From a checkpoint of a small transformer trained on Wikipedia.
Size: 16 layers, width 384, 6 heads of 64, MLP 1152 squared ReLU, 25.2M parameters.
Architecture: rotary positions, attention sinks.
Training: a variant of Adam for these matrices, 457M tokens.
Each number is 500 + 50 x the weight over its row's rms, rounded and kept within 0 to 999. Layers, rows and columns count from 0. Numbers have three digits each. The size before them is the row's rms in percent of the matrix's.

# down: layer 11 MLP down (transposed), 1152x384, rms 0.0342, rows 1065-1151, columns 336-383
# up: layer 11 MLP up, 1152x384, rms 0.04, rows 1066-1151, columns 336-383
down1065 104:498480555496481539556491476452475485474516440471419453474480448480524488549570566517472458571578516563521492497506573428441551543543487516507376
up1066 097:480495495521476508453550479549485510488526478525582522434518533514496449531409430532504557438435549464502465537520462500492474416453437439503412
down1066 096:473510488526563465496611457549506578484540489564543517522444514547455471516485442551521491605486543469513432458507572514546489512543470393503504
up1067 102:448518529577528473395520555498532491580486499510605476544490519583588507439504466423425505469529506554546511484530409502475437433459506500590471
down1067 101:519460492462510504516453604593535488607544454519450482499508392573499524541584456503522573457497565431585472493480458451444496525511512576530549
up1068 100:439554539485460545475584376533629517473455578432461482554430401561462511531521564551438457564536517518465417417559530481521481521468534503544463
down1068 098:512627551447506434448493447575450389499412555451557514437485518489497580492434579438525433604517460443523485427514572475374504527516518597546504
up1069 103:401508565557492501512460465522445477472530547457570501438485442457388500480464493497519376533471493468500527631525522534457409566454553544435515
down1069 104:513511457425503490554516573457465454599491558502470571552518519429564501538475427486550587524506339485592562520510509590525570491556532593436430
up1070 098:508478499533394427509385547515513564486454522466467463489453509471483420437383568524528437576525497524441466537509484411460536472485563538445421
down1070 099:458380536540578555411479478485489541473521532599531490483509437506531517573528560480511533556486445610554459547428479458421485566525435532445413
up1071 105:508557539574472496533509503444556508521506441450524590503477539548492504556400451463439506417478428544530547556490505546526495434453496503545530
down1071 106:478572469449542530511472526658512602498402522463521475510465539565482573506599486512491573517426500498521469518504516537453477552499518499287498
up1072 097:498456473506425497495581479601468495520524528486452413551483477497491547570509508513492578448526498566503440486566485490579453511445474472515468
down1072 097:473447486397481486478543571549484485538460467454502424539524398465476535588582481433515444461491560456492504510416516456516437442503455438389559
up1073 104:516552511480560492479525524541481474598528496507449524472456550515465466462512533538525571555480547542531556488450500509528477572501514498516475
down1073 098:552413494452518437451586373554461464507488450526493561491526471363602455520483478571499584578463495509518567391410525495569496511597464571528532
up1074 100:517535495520522482477502503482511513498553488442445495461479553583527461466518524405436456521488560547375440517481529449483576461502519464558541
down1074 102:499512436511446525517487462565520413438456373585495560520525611528501437493497459543509523492505451537502557489514427520377456520404542508502499
up1075 106:479459502572503413482463493457531462510490590442468568519485444566547543479511480522494558447390548488491539486532525456560508472495501410511466
down1075 107:485488522524505489498483494468446495545552418489326535479495429539453428496556454514555547574586520430507546466429487552567528579512427463468447
up1076 101:551503557480534467488540478534556496525546539491473527532444544529540492455511507534583471510441600510420577424492447544424524473439487476485512
down1076 102:589498497541550468506530524534469457474550513547434429477535542487449546531512557565573528497527547546506444479449484522499483560498529540576520
up1077 095:454497517560471577526553575477447463422514418447542531650445497542447441482450477472558444463460581516434491478478535494496528417570505417562487
down1077 098:451382421533580537519493506468475495518541499418437410507513532474489482471489510555561474408379484432492460481512506419501480482561460473554508
up1078 094:500448477525511489480458439531435463541462525411486548522436537456523482525502540528500468485519588517507501448533444568529433490437378513594515
down1078 092:534425502505548543508439455526487500434420419526443497443519464443432491538475490414475475546495561480514497461561437525409462547566541500514471
up1079 100:445649553485472439528526521538539501507516485484498565457432555532479431463481491506419492526506447537502459488450457541538487466462601452525544
down1079 101:483549566470510473500602557449470483483554426490479476477537484498356600501513509576558573470519479453576445551495416466395485550410489463514599
up1080 103:424528466458476537497515454557512434466631463427476542500516428521571456541512485407471483547480443522406544565516459535568520442389439443495552
down1080 101:479547490471576550558496496468463472523508470543510600546572509456477449467501438496401557587516598561537485513617549442604359491474482535419535
up1081 096:491547498548464461522514451510536539478551573414524475440451473504535402584444528537507485510500490446418463507494477520572442554555529521533467
down1081 101:495500503532541570474433513457503485437503523481467494513475470452534447538501508434467431469578398506578422490542422405454453583497581477539537
up1082 102:500516488520415456461524484532530505427474497535532489464459533557418432436517539381465489538570427474536513504492459556486492453477505399518482
down1082 101:456401492541628484508565615487579417465511570478603515477546518549601528487521458432482463463521432452467488413384548552518515448516458555463486
up1083 103:431538576554477522525412454494538546558633494516529515517510534530445413419445531438486400531471552505467438458590458467469489460597494495455500
down1083 105:409481460487502527457532436581536472413449380523542525534493518507601502481484519470465519512459559558480475444670543483459526508466556519569533
up1084 100:585498522534424514499458564493514473492514558433514469589507456469476533440428491481421505465432533460413507448671471441503509475545527460517443
down1084 102:542469533495514507518546580537428551534402452552549475479495479434410482644508555403438466454488559558495512509535538472476518530571532567497556
up1085 103:441509496506515420543483531530561512418410531504589527490433583566492430506511572515512608501547501396436443573468390430492519527530516476453432
down1085 103:420498444458501465565411580438584471518465533515595609514458535449550437489465561461463577546485501444495485498477488494415487486602609587551524
up1086 099:572526432548445579521454415471599471574437544546420447499536509522486385435515456492531497420534556580556526422486476544532446396515576497577539
down1086 097:471483431554586444480593444556532563550332480411512479554501478417519527559488431544565383600453477596541546550531448564628461459554505500504489
up1087 111:558570451495425496431481472512498511540430418372575522573458558572437501520534534578451571469466468614511504472492390561571476504522515549521466
down1087 110:456523492576516607445544397470462525581446553505486468451489530453477567577506520442428512582525458518538474457434515480395560404483414590424477
up1088 098:469447478537509523356548400494544513535515411523576493473450517519469530506440481479503457504411531557549449452502476421535496483543534457560546
down1088 100:469423476482549497456464552398507593434569572515570500507579488546414597613544526513509488510457500558459472576510454542469574478470496501476504
up1089 100:501478623502435521505569507478485458511484556423539473464391468579503486531564564539482566546545485479420570624538476564535506586552389513520587
down1089 102:523470494559626635520564516429483446558504430543431410407511514437536486473507597493512422459477534491498578551494474456471520455448551549431494
up1090 097:551593451539521446556418467654524410512482493431551498465419473474547437548478567500508526466471542570464473567563488504462501452431496491548574
down1090 097:576544450463512532484515478521535531347513510479526485521489472414553512513533542413409531594386430539548481432466409540420483486524475531482474
up1091 104:480582481430540517439524517463567564570448492549395417520505551515481407437521504503504466572571523491527501532556465493540560427456465458436522
down1091 098:536477489531465498521586443433518470471439490513553414544574478561567399444475536553515534477566413509503497492473589488462540526486515455505533
up1092 100:385506498558509420534528459516484482511578481469445498469545477490480430382554539395546541541481450469503372510566525596567586454467503447506567
down1092 100:425413474491528479480454401511512480367513541468544495452507453504535473534419496459422582461425484535494473564459457537546507522469591516474485
up1093 085:400552507538503510515569397502570416480528528404453459562474428519550501409512564438533457428461543564511564408459368551431528535470557520550520
down1093 088:520598487479470439499456452564557560466530539557524480471463539509458516473522547432491504547510512419541489402500442398391472552476598484350446
up1094 105:491498482588447416458427533419540465495523461586554551410428539517533532439422524508545481464465476456496438466483471516527517446455433445514485
down1094 104:426536494452476513504511600485481495446468575520479476450492569410531408445488515519462526522572573498557461523404538520496512490481510469502494
up1095 100:497507510558548474437432501556459435532588544501503500402489542505576514520556602462453452505510530508556483436533537478584523548478520526540408
down1095 102:411487583615446588535516580510404492467419582550516549505439509576597522524615445512502428463520597543493456488513458508458559596570450542404495
up1096 105:423507528509480545399418500517603579520531411583564532364476559417569432538524536464410494513513598604465498446498482496468513547515442491538428
down1096 102:474492438495457524524509629541465529438496394519525486519400554434538432481461635476488525495468562583535551528453528490529554461533509411471457
up1097 101:490499452633468467469481513482455528499541531429521479610513551521422481551512449585513448545458507525430503561499549643471462466417464456521625
down1097 102:646534613593532484515515465509565539495591499457567544426505459488425517570496480547573524480498484520477529500489469559461454495585463583501523
up1098 097:453456639534487482566511495575550546463462473496439518554451415554443448525507466471597564462484461561428499636494373527609462471528505465521501
down1098 093:575495507486497480569399481459479582572534502572523472533504554468488475536521542477554399614522399501537547519551495505476453484484444546498554
up1099 094:516475472638501579458431422509550455528595489388525527502438560527532485397556491435454488503511598537563424550561439624399520452482464542580507
down1099 095:549567511577504355546431521499471473591495535446516429518443502507557536525523449478509470510448349472506517527499474461532501532472579503598470
up1100 104:447468544538522526576434484508479548455574472450453418375481467480503507503478473547492543473479650576414454575581553564590489530527534448415497
down1100 103:430491510506466487564494481426493565404504533483481519443457406464445528567547520469479535513491514488533402561460498534509471544508438455528568
up1101 103:377508509487400488539425516551501502497539508435448533507494397559457515530494531439517477493486590495493519555507464510558420541446508495477443
down1101 104:454505500570473426553543553557473533573507588463468502487520496472492500433447517474456506568507481547460543485535487388546514468537445479536469
up1102 098:459533462490498409472465402467547391432540419434438517395514473498596417500559502459460476538530545485496519529476445462584482480463605556573505
down1102 095:585509453501496513431395523377451502368563557478516578467514517461527504641451523468512548549556445554455510514514581388525454563423503544483473
up1103 107:503485509602541515377522531503571530485510520438511440434393350464541388486443464442528500505466472553550488524535495540535479371478465458534580
down1103 097:554515526507534556508495515466496547545555482386501454500537568523493479530419517507460446549468429426474470495530552456400451556560510511566517
up1104 097:468494539537505513508494442497516491475484513425544538431455474547482513430544557473461528519486517527482496499496504510516456421517541519451568
down1104 094:482546565511556473403531508472535449444435462556514474459552457436526563529526524417472492478538490513562507393517460468420494561482462548436491
up1105 105:439557450515527540460473485492521458508557471449480523464481568511486465506530569567619548491442490571464491509581461433473425519384565531596489
down1105 105:487503518606519553515496491480546503454481532498560386523503531497451568480497609493548492425389478419485615411455556489545410413460476563557462
up1106 096:566571453535475582534485444516527483437481449548518477511460473525479497537493477430580507497546536537470412456562471466580471473506439469442526
down1106 097:478436435475521532501478552491491570474510514519474427415525508486562536568494428435499534553499538480485460574414414505583510515474503471447488
up1107 087:497511552496509443487489593547507523607579512475515424525520576477537466474551576533414517499539566498508445476486442525476479483461463480576511
down1107 090:541470467435495542518527658467572546534436475521548420529582527459516537477503450493491464473548518498505476508557519480423492504491467448491551
up1108 102:510505409456409468531495400517542448478623509431540517515498487473569493417503449390532432543419601598416485560472454523518511444423503490415447
down1108 104:504491505498487509564427422516580651543410467446540559458420578468495533500539487523606479544465518499526498501526538419506516530522505535508527
up1109 097:403462554556448481411569308491541466470502417511476524450509470487570467547516426529506419460422466502539500477543489484528565520531458489392525
down1109 095:509477501484502564603507599417484513594459527497477513460475569538457575476526525440471498526539504552479501547542484494518443535476572495513514
up1110 099:472455595513455519583493438489521545513516602435403472468469453605541503412513567412541556512448512503469558408532499552540527513499503494407508
down1110 095:493455514473490494571527349578488490564508462565526473506489544557501521476462409451453486495551481482482576508580501470482452521528576602423411
up1111 087:517563510545546545537449391453457423537449532360541537386453543548468481487515525421561555491549509509442499533547544576571513454485462542511539
down1111 089:461475460551527562537504453442470529539616541475494501522526474428503492436471536530502527475455484538488524498518528503503527477461398423498548
up1112 096:582523473549439424548512431552553477540520436474500549488476525507473452501425482444563469460459484468454517624482422431444512461454519503549488
down1112 098:456506543471488454542496414614521533454590466471536582551520552510528485542499450557601544462502497583400472486440470491437498482540452496487559
up1113 090:484529490537473387459371498508463425535560434541570454442521483459595550479566581527533491477458531566501586487525486553551405442520569442519485
down1113 091:487512454558512600427509469462413513446485474489493628348412534425436611545471469518481479564464514550408568487526447517518518512574521481493512
up1114 106:530503507519405490517469511514538484494436520495456500527537528542492548530429559489518562460473531598417503572575528504556424445456492479448596
down1114 105:492434456519408478463461542530575501474505569573529513546531487500536509515469455505540446480498399338471580493476543524546485467517476479489511
up1115 098:491501542456483456524488532560538412509510555518583481479517511507599531584477636434572459545551537441561550460434435484406517523410498591504422
down1115 095:486533609513490582459483559516509439560443508498489505543553540582374542444448555561469482415444469503409593543539417494480532560564371516642537
up1116 094:548511496557527477418543556500557499454441436446458538438514463496525378452540519542660437516451455503543486619525524606504491559512485585539510
down1116 095:540479562441457558557576586517527424429500575469545505425586517467499496517430435509592460587483532422507476501487530432531598426387470484482492
up1117 095:535500524533485504450483480461477556615521477489534418500485379550608492471550606556461541431467615468487516453546442483439527531555428538490541
down1117 097:500565445534466478613442593557546579450489396453485537484518492436511529525504558413489470521553498383479602471423485476546583539542501515521541
up1118 100:525482447579427413390420455501478470428483601454528482509492488593603475559539436433501532511495551578511478567508482471539413526477431485506605
down1118 100:548513454432471517480481533567417526508449435492632445498491435472514478541367542514503568497478462585416417463556410454423518540475569451559525
up1119 107:447585529494450512496444539611478484485535538521488520517465459562481461439490537493529438490533486531406561542567454462582516495529485538571552
down1119 103:583594561608523512513472479576502461505507434480455471459504488417439481458520459404507476565523490479455495523572524550482451482471528537462561
up1120 107:539469565520488421477463441528554494532551509477492371535494453491527482397472441518533491441370661479545503509578541537503448499572514417597433
down1120 103:450468458362488485456441463428598449487480561390564511565533502598493566538584576476517524462439496467544617543521547447393548481549501559488552
up1121 094:489497448522464540444439505531540536408459484557446470408470485488523485548505435546521516381409433529445497421531551545485496533537492495596521
down1121 096:499566435404469501486454584541551409472531597552474561445503525533571430579531573539550476561628469477501451508530513480487496410485486525589426
up1122 098:448583485551512460347538440571483425426492461417473553423473518465500471571461454503524430527510450450481524462501538569594530450517647507518505
down1122 100:469596481412459464547478559477581447484427500550519466479502465467522476509640560491492567568499486513463437476567556463555577457455560558558515
up1123 103:488505503502532549442576466534553421550455548519553490535384554506480408505543516453506479519376502519393480488536477474484455391500496492493552
down1123 101:492481548506452402514501445580482507467523441520554494553438476503466445512568470473468516439521458436527445517533425463515407582483515500437529
up1124 109:359554462517417438526504511447522475485491498493429395521538519526541484491470519405493488509452493548391478611503560535547457409451568479471522
down1124 110:523521472592462452530609556417529554422477494518435469502484512552549532468462506484453579397538492440460456429523504419617530565331514493531505
up1125 108:536499444496487462417535366484506488506638505433449501573416422508451449536399465486491499520480508549549543462460404492487488597536521519464479
down1125 105:505445497486487489447451502396569503543476519466483478536570523511554465463480496484505505524590505508389495402531437533548494547438548545530520
up1126 102:535553479528531427478483471518466553541539490476519520505375508467444489503430478433519573545551529503407439468481493553519557492564497496456503
down1126 101:498628447514508470496433519515529531541509469486511529360547490419511468424457561511515564564413512469476451465486569499465528514507529497501524
up1127 099:497529467577401494510422544525618404535495565475391448468436546503484460422463561498569493567489595559434492500540505438536513470415506476552517
down1127 097:544402447522545561500526621485441545471499425505482461448398447496527517502603550476451475497519465474477487449473523498432445561469537497521517
up1128 101:474545543625509499387441509471507348449509450472483511432480530497558499501499444494540493528475496515527416595515440542579443481494622507462455
down1128 101:503474533508509482570500538492521543501550492567485540587467456499525518507600397452461485537540500434516518435499507474501548541508498605387484
up1129 104:553568538454450503552592526545471482588516560420485452563434488557560559540535426510496494573549605514554514566521505563522461491441536433574477
down1129 104:474491655448486512474507495487465551508490466508565495505547555437533463532463482510435453529450401625418554510597505563511516486570522529613501
up1130 097:424593602468468488575466382545392542491524500493523477419473467520488443488450571530583533592498517458401523577470554503534485460460478443486494
down1130 100:453440547480501441469510331454396434499485552486518526423436543488456587459511541624488413559486506531440559508522536465463439473515475508445429
up1131 105:485553464450464521505471484536486440482557501556543475485503552556488495462539505491474548514475558500462534410519547600522441454430594465445453
down1131 104:390488597549469522464545459472485516525590556481487532454448518446433526553404548529477517574451473516453471442479420492424487437544500593503465
up1132 102:488563496489553420381450469493536508500482578573493458525512579495466439453536534530534561477524600511473585466507428494626534523491581533559546
down1132 098:493459510513494494473489514479465487418603507535562502517599545437625485516488490501537503502485471543521475453511558484491451512496583541594538
up1133 104:546513476533434409510537405463448489548558434517454523524464416494463429482482469431511483488403493451462362589529445528516456484578524519507448
down1133 105:465493508452397539457455435618450516450523484425447481491526566597583537470576457528511462550476535540450600519505561451476580383474521539517628
up1134 098:456447566512473470521550578404487540471473437516462537526449485544549512456526572455558392485508480589461411468417431480464579473533477505504395
down1134 099:553533514493485518524458494528539521436536488408465430543519464491606578488546489416435552594472529514468545445484478492512477494495520565529507
up1135 110:540434471508465457579532463519574521585499539443510540402469458495582445528531453467581500498490535445459535415428495466596519429573549517529500
down1135 110:515480503408548481516450303567514463456459475562575484491536451547600462628607482453516519553559436516582468503590460488549508501520535486534499
up1136 094:515508574512448512466468493515513549455552460427521532480442570477519379521537419505602572427486549514442385433470517481548411509498450413549615
down1136 089:574598558449499542545502421570518537446538502476441543474525501495522562488570599514442532477473491542470540536509474563537449453510486597457579
up1137 101:538562504457455460500480530489551437516595539399469610419428531535597501547517477443492552501494466539427520539437531479496443431520483541513515
down1137 101:502547495599551452493523510466473471485403517501474556499491461488484505614550522491524526486438557490533477527455511512506473506514528506499592
up1138 097:526569524553454511594521434465540473470562477352438427488477416524548366552388553544523483465496663516453539470448509502488491496492516467457576
down1138 098:466583497521562468575428592489445455481547527440456546535523502456499466562417495517478465458527465528534486527465539514545491630558481443589563
up1139 098:554443503505544400432414547532565517442458531511536543462517575526450560481496556512544567559407539541413450478460459575511529534435542525483502
down1139 096:580456550542552523444514596450526559485392512564575603491598537587409473496492490483494528500458544503481454551453548517497451526514568425416532
up1140 114:519556549578453552533332480462533429479508428428502560457511545564447571570463553512446504413398492577498455540584443556505486441529513443567454
down1140 106:511457504497381561534478445502403535416524457547442508439467566464476575465508489461455442478462511494537598460512603601472509429566483480575501
up1141 094:469460475560354466464476356514504539526484498482543525485460497495496431501462494386482559493416590465528563419502440473537349504468519432493498
down1141 098:510482477457471554502504452445504545533553448441497559479487447489418446481575593538535566538493508518498509550598396563482460531507627495407508
up1142 102:440536623576486440568556468546510508560547543452538528469433521555401449450483447536528530509462495457508583560497485497487439480498541529530582
down1142 102:535521467483535398535486435502500517414496502537480585421539577582559508458405524442598531579544526571491648446509457443547502471562520594494503
up1143 101:524542473492539548442566463516518410515516470524547528494448570515526457585514499413518578470468645542444555578564563479508469523463471568541489
down1143 102:521553557520550445551488478465418493499685497540439601481551450534560552563535447579517492468500413508430472587543543500477516364551548548514471
up1144 101:460530525492415436524508504468482510446490529450556456521554576574546428522473479490507508525490517545484583554502490513541474384463581536443519
down1144 102:428510504458462445587554445522493474566594438559515544431631454482614527585528482411440502451443498466421548488471540452642458521502513441576528
up1145 097:508527557547486415510526528547436441573532516439490526632384507561484563484534527540529585447476627494521480488572489532525472542432542557477518
down1145 098:484511461519509510476530596540521530494568492542452485538477465554536533495433395480525532501492523456482524501581509382444474535503532436478501
up1146 100:523521538622534479449566491537483514484498646412594546422506403489520419462524510513485456416436561531466472410511519492495458542482549516542421
down1146 098:442507563485486405492440496538554445500444467479562507446539484438518505570497612532465554575421509520566590557504617450487528562459446469509474
up1147 096:530591430579461415448591445505532549565497546465529594501511521529511558558384499381550490586487569565534469505594488449459544384425520445593532
down1147 098:548460502584509514529575504467518592524526529473495493538588519472436400500490480537481571438597518566456514465584509652454546439532489550476519
up1148 101:438537556615425489393433541539534581492547448476503499451449530578587472510460492465542520541377474577494481473540450489552534478517482389496541
down1148 101:557520537513484462576505605600505610567515392556566571458541515458434593554437549570510524492403478548453539454420495504532526487480502475453466
up1149 106:582592608492523517482521471582494533451488394534503574520482511564564467442464496562465510564522628645516476455504553492507391521509475482517502
down1149 104:497524488441423535523472436513627440576473518464476520575523537496481478438537578521531516516503426497539524521444547516606578511382559480559410
up1150 106:494507528447468443525478497466574541436517468477567480444495575495526522493476531426629502448433525422460524499460473478475437411507429471449545
down1150 107:524531588514504458464439332510583467501480493572481434506455517498513452545568511497505419547462498450510499462521501518506435562511494455442424
up1151 103:541581515471493536493426449561479438493524424481547456461526406613623429456424530552604466415450521575522568486453504525505464527435527432537514
down1151 099:374552466467520495480520488380562443486395464425501460510541478520527441564518462472441565470548522507454536482553436454462521587522484448472612